Weights of a small transformer language model.
Architecture: LayerNorm before each block, rotary positions, capped logits.
Each number is 128 + 32 x the weight over the matrix's rms, rounded and kept within 0 to 255. Layers, rows and columns count from 0.

# layer 4 attention value, 160x160, rms 0.077, rows 38-57, columns 80-159
[[148 177 113  85 143 157 137 150 130 125  99 125 160 153  32  82 160  69 123 154  76 119 123 113 144  54 175 184 133 112 161 108 168 191 150  90 118  84 134 180 107 144 173 124 139  97 114  95 145 148 189 135 118 146 132 124 139 109 113 190 133 139 174 118 128 105 101 116 135 135  99 142 119 150 151 148 139 152 108 148]
 [177 109 161 107 104 107 153 121 164  65 137  89 154 125  88 136 147 125 122 116 101 130 147 129 145 100  93 127 111 113 151 122 151 128  63 139 110 131  91 153  79 150 116 100 164 144 137  90  75 102 168  82 159  80 114 147 185 176 130 140 127 150  96 133 136 131 122 114 119 118  64 119  93 115 126  75 141 130 174 135]
 [191  96 168  96 144 176 129 127 141  93 138 126  97 148 183 121 136 166 151 133 151 173 120 115  86 124 123 137 174 128 192  75 134 152  63  81 104  60 184 163 128 124  82 126 119 175 146 126 112  85 134 112  87 182 138  78 183 178 129 103 160 124 137 181 167 178 114  73 118  95 136  95 103 105 140 132 127 118 138 133]
 [121 183 119 120  99  44 127 159 130 191 120 146 121 141  91 149 144 136 113 126 184 140 118 113  98 130 175 127 156  91  88 164 142 126  77 131  94 153 149 116  80 104 132 119 170 161 150 123 114 106 156 136 113 117 117 133 168 126 124 106 131 146 170 145 130 184 116  95 128 159 126 123 120 138 106 119 149  94 107 130]
 [164 145  84 124 122 122 140 108  92 115  99 134 172 104 162 125 130 147 156 183  57  92 156 143  94 163 184  89 141 181 161 132  74 134  96 145 168  89 183 108 175 182  77 135 100 124 130 133 110  89 112 123 103 134 123 113 181 153  86  94 179 118 110 130 164 137 105 185  77 120  82 112 149  64 165  97 197  92 158 125]
 [153 138 118  85 120 160 147 169 107  71  84 112 160  94 181  73 162  68 187 177 164 120 147 117 104 165 110  76 108 177 148 127  88 144 145 111 136  82 136 142 177 179 147 125 118  92 131 153 182  98 143 167 149  95 146 116 153 124 122  90 147  55  85 121 148 122 165 172 147 127  96  95 172 170 136  82  60 172 171 138]
 [109 118 115 138 118  75 102 142 125 150 109  59 136 130 128 169 114  72 103 105 157 156  68 109 145  87 107 198 141 145  87  91 148 167 233 160 156 116 123 121 106 181 115 146 105 100 153 159 130  92  83 183 111 112 163  94 116 120 175  92  71 155 173 148 137 159 140 124 114 162 185 145  84 213 111  92 114 102 125 176]
 [ 67 106 135 132  60 170 122 136 146  87 151  99 135 139  65 158 135 108 114 123 121 155 125 117 154 134 188 183  57 155 158 143  79 101 103 124 173 114 156 142 114 157 119 152 131 130 136  95 170 102 117 190  92 125 126  90  81 125 132 144 121 125 140 109 151 141  90 125  11 106 111 115 163  93 134  95 103 124 139 156]
 [ 76 142 108 144 127  68 118 121  93 127  89 181 110  96  73  92 112 107 199 156  92 108 186 128 124 124 145 147 151 139  82 130 177 149  93 115  71 138  86 103 142 152 122 149 101 128 168 129  81 103  91 185 122  93 152 206 111 105  87 119  95 132 167 163 132 151 108 194 106  53 135 120 101 144 122 154 111 206 129 129]
 [171 134 149 192  77 162 162 140 112 100 144 101 134 123 165 161 118 107  95  73 143 125 121 133 129 127 110 174  84 103 153  94 156 136 148  95 163 105 186  97  94 146 141 115 190  80 125 142 117 155 124 134 127 138  90 119 209 138 151 182 164 102 174  89 144  72 107 132 170 173  87 104 133  66  79 114 149  83 171 170]
 [161 138 151  90 113 172 144 145 112 151 112 132 101  94 108 145 113 143 130  95  60 106 125 139 114  92 140  92 157 100 105 122  96 126 142 101  63 110 147 155 147 131 117 157  73 113 128 127  99 142  98 110 124 117 129 129 125 121 147  76 128 109 146 106 185  81 142 118 137 128 125 162 146 135 113 144 105 151 127 145]
 [126 151 134 105  89 125 135 154  57 113  31 132 101 124  84  73 121  96 143 128 134 117 160 120 102 122 110 159 142 160 134 101 134 149 151 131 172 141  94 132 110 109 138 101 168  84 125 117  96  92 168  68 128 127 160  72 176 125 112  92 149  73 141  68 110 134 132 158 164 124 104  90 125  87 130 140 133 175 156 178]
 [124 116  58  85 165 163 111  77 155  85  91 142 141 113 163 128 172  89 148 170 128 120 102 159 115 150 116 145  97 170  74 170  59 145 163 151  90 141 143 115 132 145 102 162  69 173 110  65 120 143 126 200 165 110 189 165 104  69 150 138 146 156 158  86 143 132 137 178 137 143 134 123 231  95 109 113  80  99 176 141]
 [113 112  93 135 111 212 121 127 120 209 166 163 139 118 131  98 135 139 144 176 100 107 145 104 134  76 177 102 138 111 167 118 176 136 100 143 102  93 131 161 120 149 132  94 135 118  87  77 124 112 132  92  92 191  76 119 125 109  34 113  98 110 192 126 154 159  46  86 111 151 136 153 106 152 143 180 120 182 131 150]
 [ 79  70 158 167 123 130 138  89 113 130 172 123 176 115 107 140 156 150 118 136 122 109 161 147 146 180 164 109  99  87  89 101 137 186 113 172 145 155 163 123 119 166 106 171 161  94 156 147 154 105  88 165  97 146 142 159  65 148 171 101 103 110 144 107 113 118  94 117 125 115 156 119 172 149 175 133 114 105 144 114]
 [166 150 110 123 113 118 117 102 147  81 170 142  71  91 103 187 140 162 131 137  80 120 175 127 102 158 144 170 122 194 145  90 118  98 162  80 151 113 122 115 115 143  90 117 131 130  56 115  89 148 115 183  48 111 141 134  71  97 131 118 138 137 114  48 201  88 115 152  96 149 113 146 126 102 142  86 120 134 123 122]
 [174 117  93  85 121 105  71 142 111 131  59 109 174 115 152  88 159 103 143 152  84  96 166 127  57  45 137 122 161 165 113  93 133 114 147 169 113 107 124 148 144 131 136 132 155  99 148 107 125 102 128 151  98 141 123  65 197 133 122 118 103 100  71 115 132 143 128  98  90 161 125 136 143 180 134 131 126 129 156 138]
 [ 79 144 146 133  94 113  87 127 117  69 150 156 117 104 121 159 119  80 115  85 102 107 172 108 134 154 148 126 111  95 125 161 160 180 151 131  85 170  88 139 164 153 171 119 130 138 117 174 157  93 133 140 121 164 132 107 177  95 125 114 132 157 134 114 137 113 101 188 165 193 150 101 150 176 136 164 112 136 141  97]
 [112 126  91 183 125 112 123 142  87 187 159 157 102 156 130 142  88 116 131 145 114 150 159 102 105 193 124 117 132 115 132 138 113 106 137 108 150 109 113 102 136 128 106 105 152 146 100 161 188 110  77 157  78 111 126 125  73  83 161 142  97  49 152  85 102  71  83 226 118 155 171 117 187 155 145 165 155 117 124 139]
 [157 149  70  94 188  88 104 101 157 158 144 146  92 141 118 173 137 157 169 158  95 163 158 156  76 146 111 163 108 157 104 106 150 153  69 137 122 144 119 134 107 114 147 182  88 165 111 115 107  73 121 165 130 118 137 163 129 156  99 129 150  85 102  90 103  89 102 155 102 133 133 154 150  57 155 146 148 146 133  96]]
# layer 4 attention output (transposed), 160x160, rms 0.0678, rows 38-57, columns 80-159
[[157 142 187 131 107  75 142 161 125 140 126 118 134  82 119 146  69 141 139 115 139 134  94 132 203 130 109 118 105 106 169  67 119  71  98 142 109 174 115 141 173 130 136 178 154 145  78 166 131 116  88 103 147 114 105  86 121 136 141  76 119 158  94 144 167 101 188 160 161 152 116 123 136 120 127 124 132 119 123 125]
 [140 180 103 128 154 124 193  66 128 107 139  93 158 117 140 123  86 114 119 189 138 116  83 110  93 149 152 153 119  95 131 105 145 132 136  98 136 140 164 135 155 121 160 121 138 141 160 103 153 144 133 157 111 190 121 139 148 135  68  80  84 168 104 104 148 110 103 165 116 142 149 127 107 202 140 101 114 125 102 120]
 [103 139 113 153  99 105  99 140 152 109 122 146 164 198 104  31 103  87 155 158 112  88 152 124 123  99 106 109 121 109 126 127  95 107 190 154  85 157 131 115 111 139 179 157 100 100 171 138 158 126  29 107 140 181 110 145 119 129 120 106  69 189 159 137 159 194 105 119 137 207 139 118 111  71 112 103 115 159 133 156]
 [111 115  95 136 120 186 151 126 153 100 154 139 115 189 150 102 111  99 124 138  97 107 153 100 117 126 175 111 112 166 135  98 123 114 151 111 105 116 132 104 161 157 154 157 140 135 108 122 144 152  51  69 147 104 149  99 140 145 132 139 133  90 112  86 129 156 124 159 112 121 133 128 134 142 119  93  61 156 108 122]
 [ 63 156  94 125  69 159 126  69 133  98 138 133 103 150 141 138 165 137 180 146 229  95 135 210 136 144 108 115 118 128  85 157 139 165 179 126  72 162  68 128 137  58 110 136 140 134 123 159 153 153 130  89 142 136 155 166  74 143 120 132  88 127 131  78 146 157  93  90 119  92 167 129  92 157 105 136 119 165 142 112]
 [ 90 131 151 128 170 132  92  98  99 145 146 117 109  44 125 181 154 199 130  87 112 162  88  95 112 160 110 114 103 133 107 144 169 120 125 158 110 113 166 165  79  92 121 111 131 156 101  91 118 160 208 138 127 150 120 142  57 118 174 150 104 156 213 113  63  80  76  54  89  98 145 106 112  91 127 190 198 123 142 139]
 [111 127 151  82 150 118 126 150 106 133 143 164 153  95 124 179 123 133 178 110  80 160 156  66  99 196 106  98 116 147 116 185 171 109  61 140 121 160 140 124 120 135 157 116 124 107 105  90  88 175 183 126 129  98 101 112 127  96 158 146 123 110 101 134  70  88 188 120  99 176  95 129 135 132 154 160 152 124 146 139]
 [158 143 140 126 100  66  93 129 128 107 124  82 133 133 122 119  93  86 202 145 130 141 153 151  53 152  80 169 137  99 135 134 101 166 128 168  39 148 108  98 127 126 137 118 134 132 185  90 114 151 149 110 172 138 140 125 146  88 104  85 109 159  91 148 112 127  98 150 127 161 154 129 147 191 141 148 231 153 123 133]
 [133 129 147  86 170 164 191 119 155 113 125 115 117 138 123 163 172 170 113 170 175 152 119 163 126 152  89 139 163 154 162 137 164 156 122  85 149  92 117  94 101 135  90 158 149 116  94 192 159 126 131 104 133 129  86 124 159  89 173 115 170 134  43 117 135 119 140 105 157 115 122 101 135 147 176 152 117  75 105 109]
 [115 181  87 122 122  93 108  98 145 138 113 112 166 180 128 122 119 114 120 121  94 129  91  49 108 135 139  81 153  90 163 124 103 167 146 126 176 174 107 151 164 120 124  72  83 148  87  82 165  95 176 168 119 113 187 152 125 156 120 127  99 127 163 119 121 129 132 116 110  63 104 120 152 139 126 117 153 170 149  93]
 [ 87 138 156 125 138 139 142 121 136 124  99 119 156 138 140 139 173 130 139 132 125 145 120 125  99 119 129 126  95 109  93 172 113 136 112 140 166 110 141 138  97  95 179  99 153 126 135 130  82 143 133 166 109 188 128 146 141 140 147 164 145 119 122 157  99 117  98 125  87 166 159 138 128 142 113 147 121 107 133 161]
 [129 177 108 106 113 126 114  77 152 138 158 133 189 127 119 188 158 158  80 115 128 133  78  97 143 169 135  94 123  93 110 102 137 110 113 105 148 130 136 172 121  88 105 120 136  96  89 132 159 139 148 148 118  97 117 153 128 160 120 119  90 180 138 131  87  56 120  61 150  65 156 114 164 164 119 138 136 114 157  75]
 [ 67 114 139 154 190 134 110 166 177  85  97  66  29  62 136 150 165 191  89 146 135 136 163 175 118 112 144  87 171 128 111 146 134 112  93 113 166  97 103 132 145 205 164 105 137 171 113  83 116 158 161 131 132 139 128 121  57  97 169 117 145  63 132 141  40 167 119 116 103 116 103 108  88 155  71 167 120 146  83  95]
 [109 126 199 100 115 103  69 165 168 112 113 169 108 172 109 155  73  58 122  86 122 129 141 164 190 137  63 121 153 140 129 105  75 114 137 102 131 148 126  94 127 120 157 162 139 103 141 206 142 119  52  79 144 112  75 123 141 109 137 114 159 171  59 177 177 149 179 181 174 190 146 142 146  68 161  84 112  97 105 130]
 [150 166 125 125 129 165 158 105 149 134  89  81  85 153 137 104 153 146 111 169 129 127 117 188  81 119  95 121 156 141 141 196 134 123 121  85 143  90 153 144 107 139 104  48 133 116 164 154 148 127 158  63 139 112 111 139 133  92 144 125 162 129  80 189 131 138 140 149 143 147 100  83 172 110 144 114 136 111 153 111]
 [ 92 117 109 109 121  79 175 105 122  98  65 125 137 147 155  76 175 115 222 110 137  97 175 170 142 114  94 107  57  78 110 165 183 192 136 148  89 163 105 137 124  98  79 101 134 102 147 111 163 130 161 120 126 151 127 165 114 158 110 133 109 106 158 179 109 160 131  92  87 136  95 128 151 173  79 137 165 111 188 149]
 [ 69 142 140 143 149 124 142  92 115 125 130 114 130  72 111 173 114 184 142 130 152 154 101 170 195 181 126 108 128 112 145 162 163  86  70 115 119 187 142 146  80 113 201 162 128 149  93 123 136 151 184 120 143 167 122 142  52 106 145 107 114 175 135 132 112  76 146 133 142 137 130  90 128 169 137 126 152 139 156 101]
 [157 129 158  97 206  85 141 111 175 140 138 136 139 174 126 136  76 169 171 144 151 168 138 135 110 116 115 137 139 156 150  99 156 126 126 128 152  96 113 121 107 141 131 136 152 151 109 155 126 128 162 139 110  97 122 195  86 107 127 138 215  99  89 130 105 104 112 158 158 107 110 105 110 154 105 106 162 145 126 180]
 [149 113  78 121 111 146  85 145 115 120  85 169 137 127 140 102 185 144  93  81 133 121 136 152 137 111 107 163 123 138 135 136 147 141 106 136 137 126 155 111  74 136  73 100 114 106  87 130 111 117 145 105 140  80 146 146 130 111  94 170 134  88 169 167 114 139 152  57 175  47  97 122 170  56 103 131 141 132 166  91]
 [ 96  95  74 128 149 190 167 116 187  44  77 131 116 142 134  46 163 102 101 131 166  86 116 207 164  98 110 179 163 142 135 176 157  93 151  69 148  94  93 100 167 232 153 122 156 100 111 109  92 109  91 100 137 105 122 115 108 125 110  85  79 162 147 151 104 177 130 115 177 129  82 108 116 196 122 130 114 109 115 120]]